Weights of a small GPT-style language model, trained from scratch on English Wikipedia.
Size: width 768, 4 heads of 128, 194M parameters.
Architecture: LayerNorm before each block, biases.
Training: a variant of SOAP for these matrices, 779M tokens.
Each number is 500 + 40 x the weight over the matrix's rms, rounded and kept within 0 to 999. Layers, rows and columns count from 0. Numbers have three digits each.

# layer 10 MLP up, 4096x768, rms 0.0709, rows 546-677, columns 48-95
501502479515484476519460434490433574475431515554493514507492584469500459591511515511483515474546508506440510576480441598484492465451540519531547
489511543489526451388424474485409503474534498560468575411492514498462433514474566497441468539568587556495473467452547533427526443493562481465485
575488537520547487512542492529551435517514448551545529493561470444468481572461522493514555495477533527400486398467538534467511593522506486464565
493503393448532533476492546517548492503457457477615454394512411462582484477515478616465560427579446455481518539556501560558473411487414527461474
516498441495486477518497474501477486562599527587506486518462495514435462540499469498529458455511504505473440471524510508515526486440466499600569
387407565508455477490484474490460366561480475551502475563505511572565557493462533469466542506497504507539447374578524437499482499546439570488537
484458497589505476502535534528506492515462492483436550456575474461517457473496508492494561434460609469512552447526439476471520485542496509450532
494527458469438487535498529525538522450582502512517468504516441602463487499581480467433501509469542427471465482513476499449534483459534550437435
570507510585512526508454496533470477521491412499496500443496456446574521622435498477494476472556499502533450462457543496483444483517524538468516
500505466538487538461449440496581535512513506483478412438495488446494497556552497562512448520468591558442476473499550491491584434442344550512455
434435520539526471537502527507497454565528491448427538468520496557498516547447478487478579502447526548561513423502469504504506463565480531526497
439529467435540541480481455453532441501530495536504497498483479538462508559547506443492539542452543490559479527522480437472562496388530467509531
470534510572538428515451534500549541582448533515512413490526467463536529452504490454594483474567521485528519466507504470564417548463575466529570
545494515523523491536496520476633499435505499467559529588479498493479461483501529560499420514540422529569447483475509484472469438462479598498472
538510492497508493497496471494433502493482509478555494502483491536480497563450387467470572412500577477511481534495483473478455479484486476488430
553542571486470522601474457442459533535485494511542499440548521520499519480583530539413447524541563537422489513495536518456486443533514519542451
545504466504576457477489481487531388453458483536407477428486544505570440481463532479562460518517495506474559434488534521514506557530485552483510
507493633645504486425416437490472534526495413437450503434512521443476428459475529408530555518433439584480525463420533520450467477543499456502536
525498478534528493471539507466464511471504469463581504454449495533571510514422497486530475526508532493482539517497484540458474476468505549432535
547517473511520468425551481543532499519417532493501611551533529483466501518544468538520487503431473510481507504494600487484458551464521545517541
505564489447494458452508522574533561559479513494499480548519439428547430530481450498470511506485543508556524515419497506452497558431511479459550
472518488519507534511544503458426515531496492574485544529473458511449547468549526434517508434534562435515474533450511460455517534473507465518489
507468524478490526477497468444495555554525545497487512394512465521498505573483457512584523520509435487512472455593486498527447431515562533498463
547491474459477463467548444507512459458543489502408572507438486473461537495483550456507426490504499500491513493488548499456554474417483467543413
479448447562462460495423520520478590457535528527577554498391501530526530453472454562512513529559454587466508421491507511574530503472483533432584
442471578508498472522518521518515535474458441561543459440501570471514538476469542528497521484523515539498531490468592456571456482514402495440539
484508541532482554483467508435599520478535486427515496463465456539472450480543470540485412509509478518462486444504585480481551519486493459529527
472518503539494534483511568558410481481505524541446559488514522499499491490485427498502481489486476553555497516506501528517496470455466498554444
526431502548573430407532447624633488451570533438467578472507598564481383641481473565449510530527600407491515518521513528399482502482479497499488
536449508555483546476538464420527508555482537529517509515539487448472566546509461566530426504448491463536489605472499516537460471514549472505549
563558470481492472517429492533515555521505515474462453439499466519524559512505459507546486509496559465464537523440505491563461472465524451522498
417476535482492457558521577472528504507491464554529520504534481544433486546503517506502543527564450522502483516421545519546493511570587469470544
506426506521487491567455503499439510517432491533456503410464517511468481539507589508526548499528546572422514526528411488540461546487532526477489
547475425559503530531516467458419544476569481498577485448511596424514492448565506477492518486488551490551521507489503425452468523455442507460485
548528537523494510509412486490503532481511502509473526513517549508524522461488569467489530564503441485549514457474540566510454491458465474564498
514425555476489397492564478492594495433501520602521587517525536460528521555491486532526513492508513469483517539508580419474463450438569507428530
515485449445502504516487447494527495482505494486441623504468493522493504496462499566553541512547483542535508456486562539493535519474467532524499
499505492487437504563518515451493511428526493586531455559602521518528534451494606480495511437497484498504500420535497494558479487470574531487467
523562482548523476458474520495488504556503584485442500471555470540449482491536542548411526436502522491481528522442451522482552443466516519471506
446572529468564501480481472514484506454438448486496508499543567466588420513515527533491520540536543522497460462505503484428518489494536471473497
475466445479517528501537506444568477526558438504528451472441495508531501475507486467513445557450553511549502542506514518492506515468530490484538
541512518455450460472490591486474461482520421464507470478511530528449409549498496477527529552488550506453447446446545523616542500422544478450430
478540483457416460454452510459497535538510463437498516434437538511545560524501556582519434482491417499531479519572417531522509455526517572509510
532457518422514576532539508450479490470514451539556491370543464539525535416563504529489522481474437535511516495506551483501440514476525471528544
569548516475555523504536549504425544458485563466475460459455500492531465535462476485497454471519551501459426596467518444517562475522542483461540
557522459475427459465428452602534489502488518479525505448500508532518572433464571503460498506511496501494398512461497527487543441532477513538499
480548512455505512517449472457513499530465534499511500465478513550579489515480436501465471560456521513554554477430511500372568476513445514481430
565511512481456507573557537457450541456494537478496452532512442463445473487473503458539533432517476447547538470522399510457525496445522461513589
501489487433474533477510436540532472488505461526511593457461559561528444483504488443500453496494484496448486505428506525473500500540520454484502
530518479482522491518556459479535464441483559467464523550531548449488553482413494438470538532438497448543470494442451416473494473508495541506448
474511431470553541488459525522511500501465449461499467414547515447508491452472399482421521488512499510509447496556489475491528555463529453542506
479485530434454392506534496491494468536489493541507473570546495451555569516525571490440468454473511480441519491472428487493508495497506488516502
503487511461525562441589528560431533546518452533495502477516546522444483556474377521506451474538477474503507523506552445414500459462453503505542
550499507465496466495480560460476469472511429550441474486475502524493452448533488487538474507502469511484448520478503522546529487500472514461564
560446490490506455530428481520470490429552508545460453508462479453510520523579557581520488423515435554531525519438523534521505460470495582468494
486468411461472412460467491540517439480500483520554472493477510490442530507564499515530445467428476504517488511528532508521546506501529530442493
582537477517497553472496535427560453506481553445490491483489516478515496524406459483511543462470556452572488497506511498498499508464510514540477
499484452550434502562530499421482381495530436513457487457490429513519507435493494507374517474472514500491483481490567497483535522519455482528505
495523472509460513561478558483467472516519446558493433491394573558489499453479491452452476489604519504529485528546516528591436452458575511527501
516493472528496511537521441454520502491528509493546516541493487526474492486508483544571508563505488451548512580554503488497477522490509495468457
501467498499482475462472513459467443571473514434510576529501519474578507520437518483447526475521523484479519531491457510489459482480544536524552
517502529467544412574456517525592457629416485461469458477563533530498425525498482454467519483480470523499503448528479587526477461481507564493568
525553443529513614512490503436488472520474481482453473519492476427529470480469527476507502506499507498454454509538425422526542455559535433449492
539540504554456459565503536521447472494529462541533507431493540487464521456479464558519476510513526445488485562536554508452419463518479506552541
485473484536460566554503554517534513492455490521541494534476513485495469439467485347528474488494480483390486533525446495475469486584534508497472
565449475570527509492426519510529482483435512473513518508494497513506438447476484477511485515525484486465467475490464547505449450485429513526504
560441531501492558508518461500462431510540485547444558502504495489528534436526534571552526568440436495502498510491466493474501486488485528516503
540495464504544516497496470459440495525480466466563448436529486473517417516539471510504473510494522461520482446428413554471483512574484432534471
584497467535433541479475479544541484472513496432592576517512473487478493559461548453531516585482495514460463534512469446532556511491471485528466
500567533481529483437430424494491475456557451548492441499476508451571534538528517568513443480499492458527538519456483488485493492502406520488527
578499543471466527552480496473541508440447448559493463503473498469466459471444523516495528493560491492522555420536505474510485509428468541480552
450477441578537531453576470571465453451470469423477527476509528572469428522517514525430508437496566542572433462513532478492508520531483604538514
511502528480496552502474519493532476420489484484601504443493494430498493479528500529480480465509464519484391511448496442537509493533483492433586
527551453501522473554454455489490482506453451516546522535568506558550543462521467471494472545503469499528511504504483526422544500550463530458489
450480531504521398616444496515491519497515497551454517513496514488487538492498464472421503528554505495484508462460475497505521395565565545564547
461442428576538473584504481526518490461539474517515505464490510515511502458525495533511519518484470440438560549534560497472478528506544406429458
507504491529550491525496517442496491438474490488569429537474529543534448527488542498437550523573505506491582490605499490512480529560511509500464
522495469505464508515532505550452561516494456489517544473462490485500524564486441485510498514510504520531479566508477467504540490397527583460581
504470510481473503537436509454511488488472466558547500478465487501518485499492495489581447496501478502559453493560501487507508520525451456464549
531485541471359414451490544479517592587370381488556467515551523558460462502454468514392502478465439502451478470553546540522516483534524597469460
467471488492465504545473400462514470540497537532493497463528530526438515497485439448520417517590542499509593534497507463502447469526513505463481
563459538494523491563553433510508494464563479546537494480514536480492558503592499473496457470422454609525398442530553494442524413569510499563444
506488515439496477476510480537560500489530550481552572557498568485528513536480495505518514537464497501493568469465453441442560435471508477505460
492469525446468511472588536498439533597510477515567419477577469499511456493558522525552492507471497568500489568505482532518501540456452469495515
434485507498524521455425443516547510521481508517404522497523531512586531487533414480518448497481523566527426568503506387506526507501471500535540
468592517486531507477518467461479397502478457536515536521532511455473490541542520493451549539415493487480605575498556494527409573495512510476538
465574490504578488520529476434492555437511543491550590501541473467471491480513458457477514506475497525506536475582517445476517552531458557558544
456466491505564527496466481529478505467517511490565521494534540550493494486524485477465497461514474562486476465488557444539533524595446492514500
468535551459533537476472504532525570556496485473540412482533510497472578542550559446458474490533464475493447546546538544397539569481454545466538
430521510472492482518440440515489496507532442549405568548516510541425527464513458448556438462459455532526495457527452492528534471524517460500449
396500508526528482532507489602551561551497505409488454525512490434517577612505505524460481567469544494516518461544575495529469499523538467472544
555481513479535519511451528490507487497481518459502476531516465483490467454543492493571507502463578445491429581434508494427520530536476451537465
518526500560456462487519546448546537530464470496451466552541511455512502457457449542509435569435500503441465479494472479489508484465509400538468
563484484540510561493506525511480510474521457489471524533471534466518498521554490474492522525440489510521521490490415529483501522539489504517476
592472493492471429577410512492512524497513513485494487477465431565518502472496412491472486530589564539492582485557519492568531510474456476522471
512525507541497539560591465448518527507500494444563509532528442578507522549460567513502459491536471485562463522543483477498488421465546565509443
482503526532492521551529498486450558486489482471478505548491536491475464480498519494516462550471520492489486446518443546457445475543406575422506
509493474510471485549491474553517466514473427502528506499463472525502537506449464493508514452576498474585496526464456476479525470457562508411488
556488527523512556523441503556504497512535529463534453561482502500504439483478427549512478448437582480491477459463543474536467536512542468472560
472505492510560430564524489529489488465499495486509481487487470534434530459493484493467463504584520510560497481555499518531420492520475480539551
532515481532494534507599488484494475543486505433493445485503501548513523407555465583443476529508606490450528536534531520490470526519492512447512
521495476501494510482491452532497549530440511482471502517521553473499466537486514481494503482476510468500514437476473568478524494523551524525488
490517478467483479529516488531501490492555420495419542505515532512495468529485534511465438465503579559533507447577528479575535464454553541502563
484498466474470478493526490520539533549502486494454515547476546472453519473464495532534462419470521476495518475540450479512516456574495491458468
467504498516443491477463459519505542403610472475447462454516530509595531513472459537539482497415478540535585509559503491451560524497491495519500
493531534509465522444488392529548498454464554562527507485457551494457503478554479441509505553494487525533477448510534567496463509503531486549536
520564495489549479520521489504484475445478466477530487483524476495501513480478539468540542540476552469449505429466536442460622463458498483555478
503493454463418505445539382427421523532468438480473512485499415543450512509517553554521482521490492374555479530448521529540515449452530409528479
516525562486440496581521520581517510527590447489550468513489438486506491544429529418513545500423493484484491489606552455532501506487499550447457
493530427503511426553518502538480465560485517461499515542533544481538540555561469459451527526519462542523473428517468575511551465529497417486510
545528537501525402512541529531553409470520489432473535519504500487546486510491544492508434441465415460566469552460570487503435547549534529555492
503488474485509554474544545526560518481531429488459504441527598453515589487546505454478473512512497473538578421409517462507547466527533504454465
525493535402578490401537527519560460392524581495545566485505444505504501442487547505512514506466469522482534488500474478468533509501552527475526
466545531547541505527450514510597551546493438413513474445540486573470534490494500532469502490494551532487539474454504491508557492502486426455489
486503471456479485531469515423452459515471466479445527495493415524502508427614480520478536495522509505515482480559523512538488565482492494487468
519457443516502533553535443444637514560464533495562448457433513557491525439485412374486545471453488507493537443497497432487518476502493478533545
526529483546462472497476529483537548432564472458433523560543580558450563478536533476462501461524557533520537524509531461526446496486452530578526
519490578506488487469428478503497541549519514489524500429419544535436517506513472520563456426528577498471512493474436478562503462529403459529500
569477465505453405431545480496502477545486528512532400503510478528519427514413548501416531554453527478498546477508462498525504441504549472478509
449532544463501478527584461471451480546505378498501467456470468584484484521570513460535498471476566425490459478510444453500505508513502498480530
452536508525414495481476475502462490484485428552488432536568471512560485471428556507468511449506577439544551536470574498487431417501542548453489
529514519432559456454548504519492497469512488523521504489539476453410508489465512525504456484525544519494500469474459528450481515464466465502492
504512513485489498477548449599456532539568522428416533462510498534517464501487516478493432459489577578476527515516521467487496430500506468503489
501545389478495446530561504533517556499506454463472484546465516445490485496408413422557559480450469505468420533531442429469456535457522468455508
500479468479413446479509532503533461511457514501543392544494528546513541538536491455505537387543489516464561482588490495366572483488553578517524
482546578509514536476454422501480543512541504431472521515470456486538507494480520498508517508497581498500520541508504482496506438489473509485480
536470450476469533491609485512530515487564528490504477464514435481516478482490474524493497523567481552554467550537502575547499489467492557464528
484534441500539460518454509523526475491498502500442478547527505514536486501455465556577499482563482479390531495513450497599546508556540436538495
515489413510491494461513573491500547498575517557474476544552468509494519550491486519503506532488447560474484575532517485491524482486492506552513
416605440456525530450474543487433513522560442552554530416471508532496467428485494518565437450495473486484440490502432447441489456406460481488521
477468484443527555484486541537475575452494525499526461550471489487504555489495479492510552487403514509545506532401513486489585469454410557541574
579511487426490481558511454489574514479532458476484503449531480490502550508522572532469565555486533490483517450496438509538517472500462523592409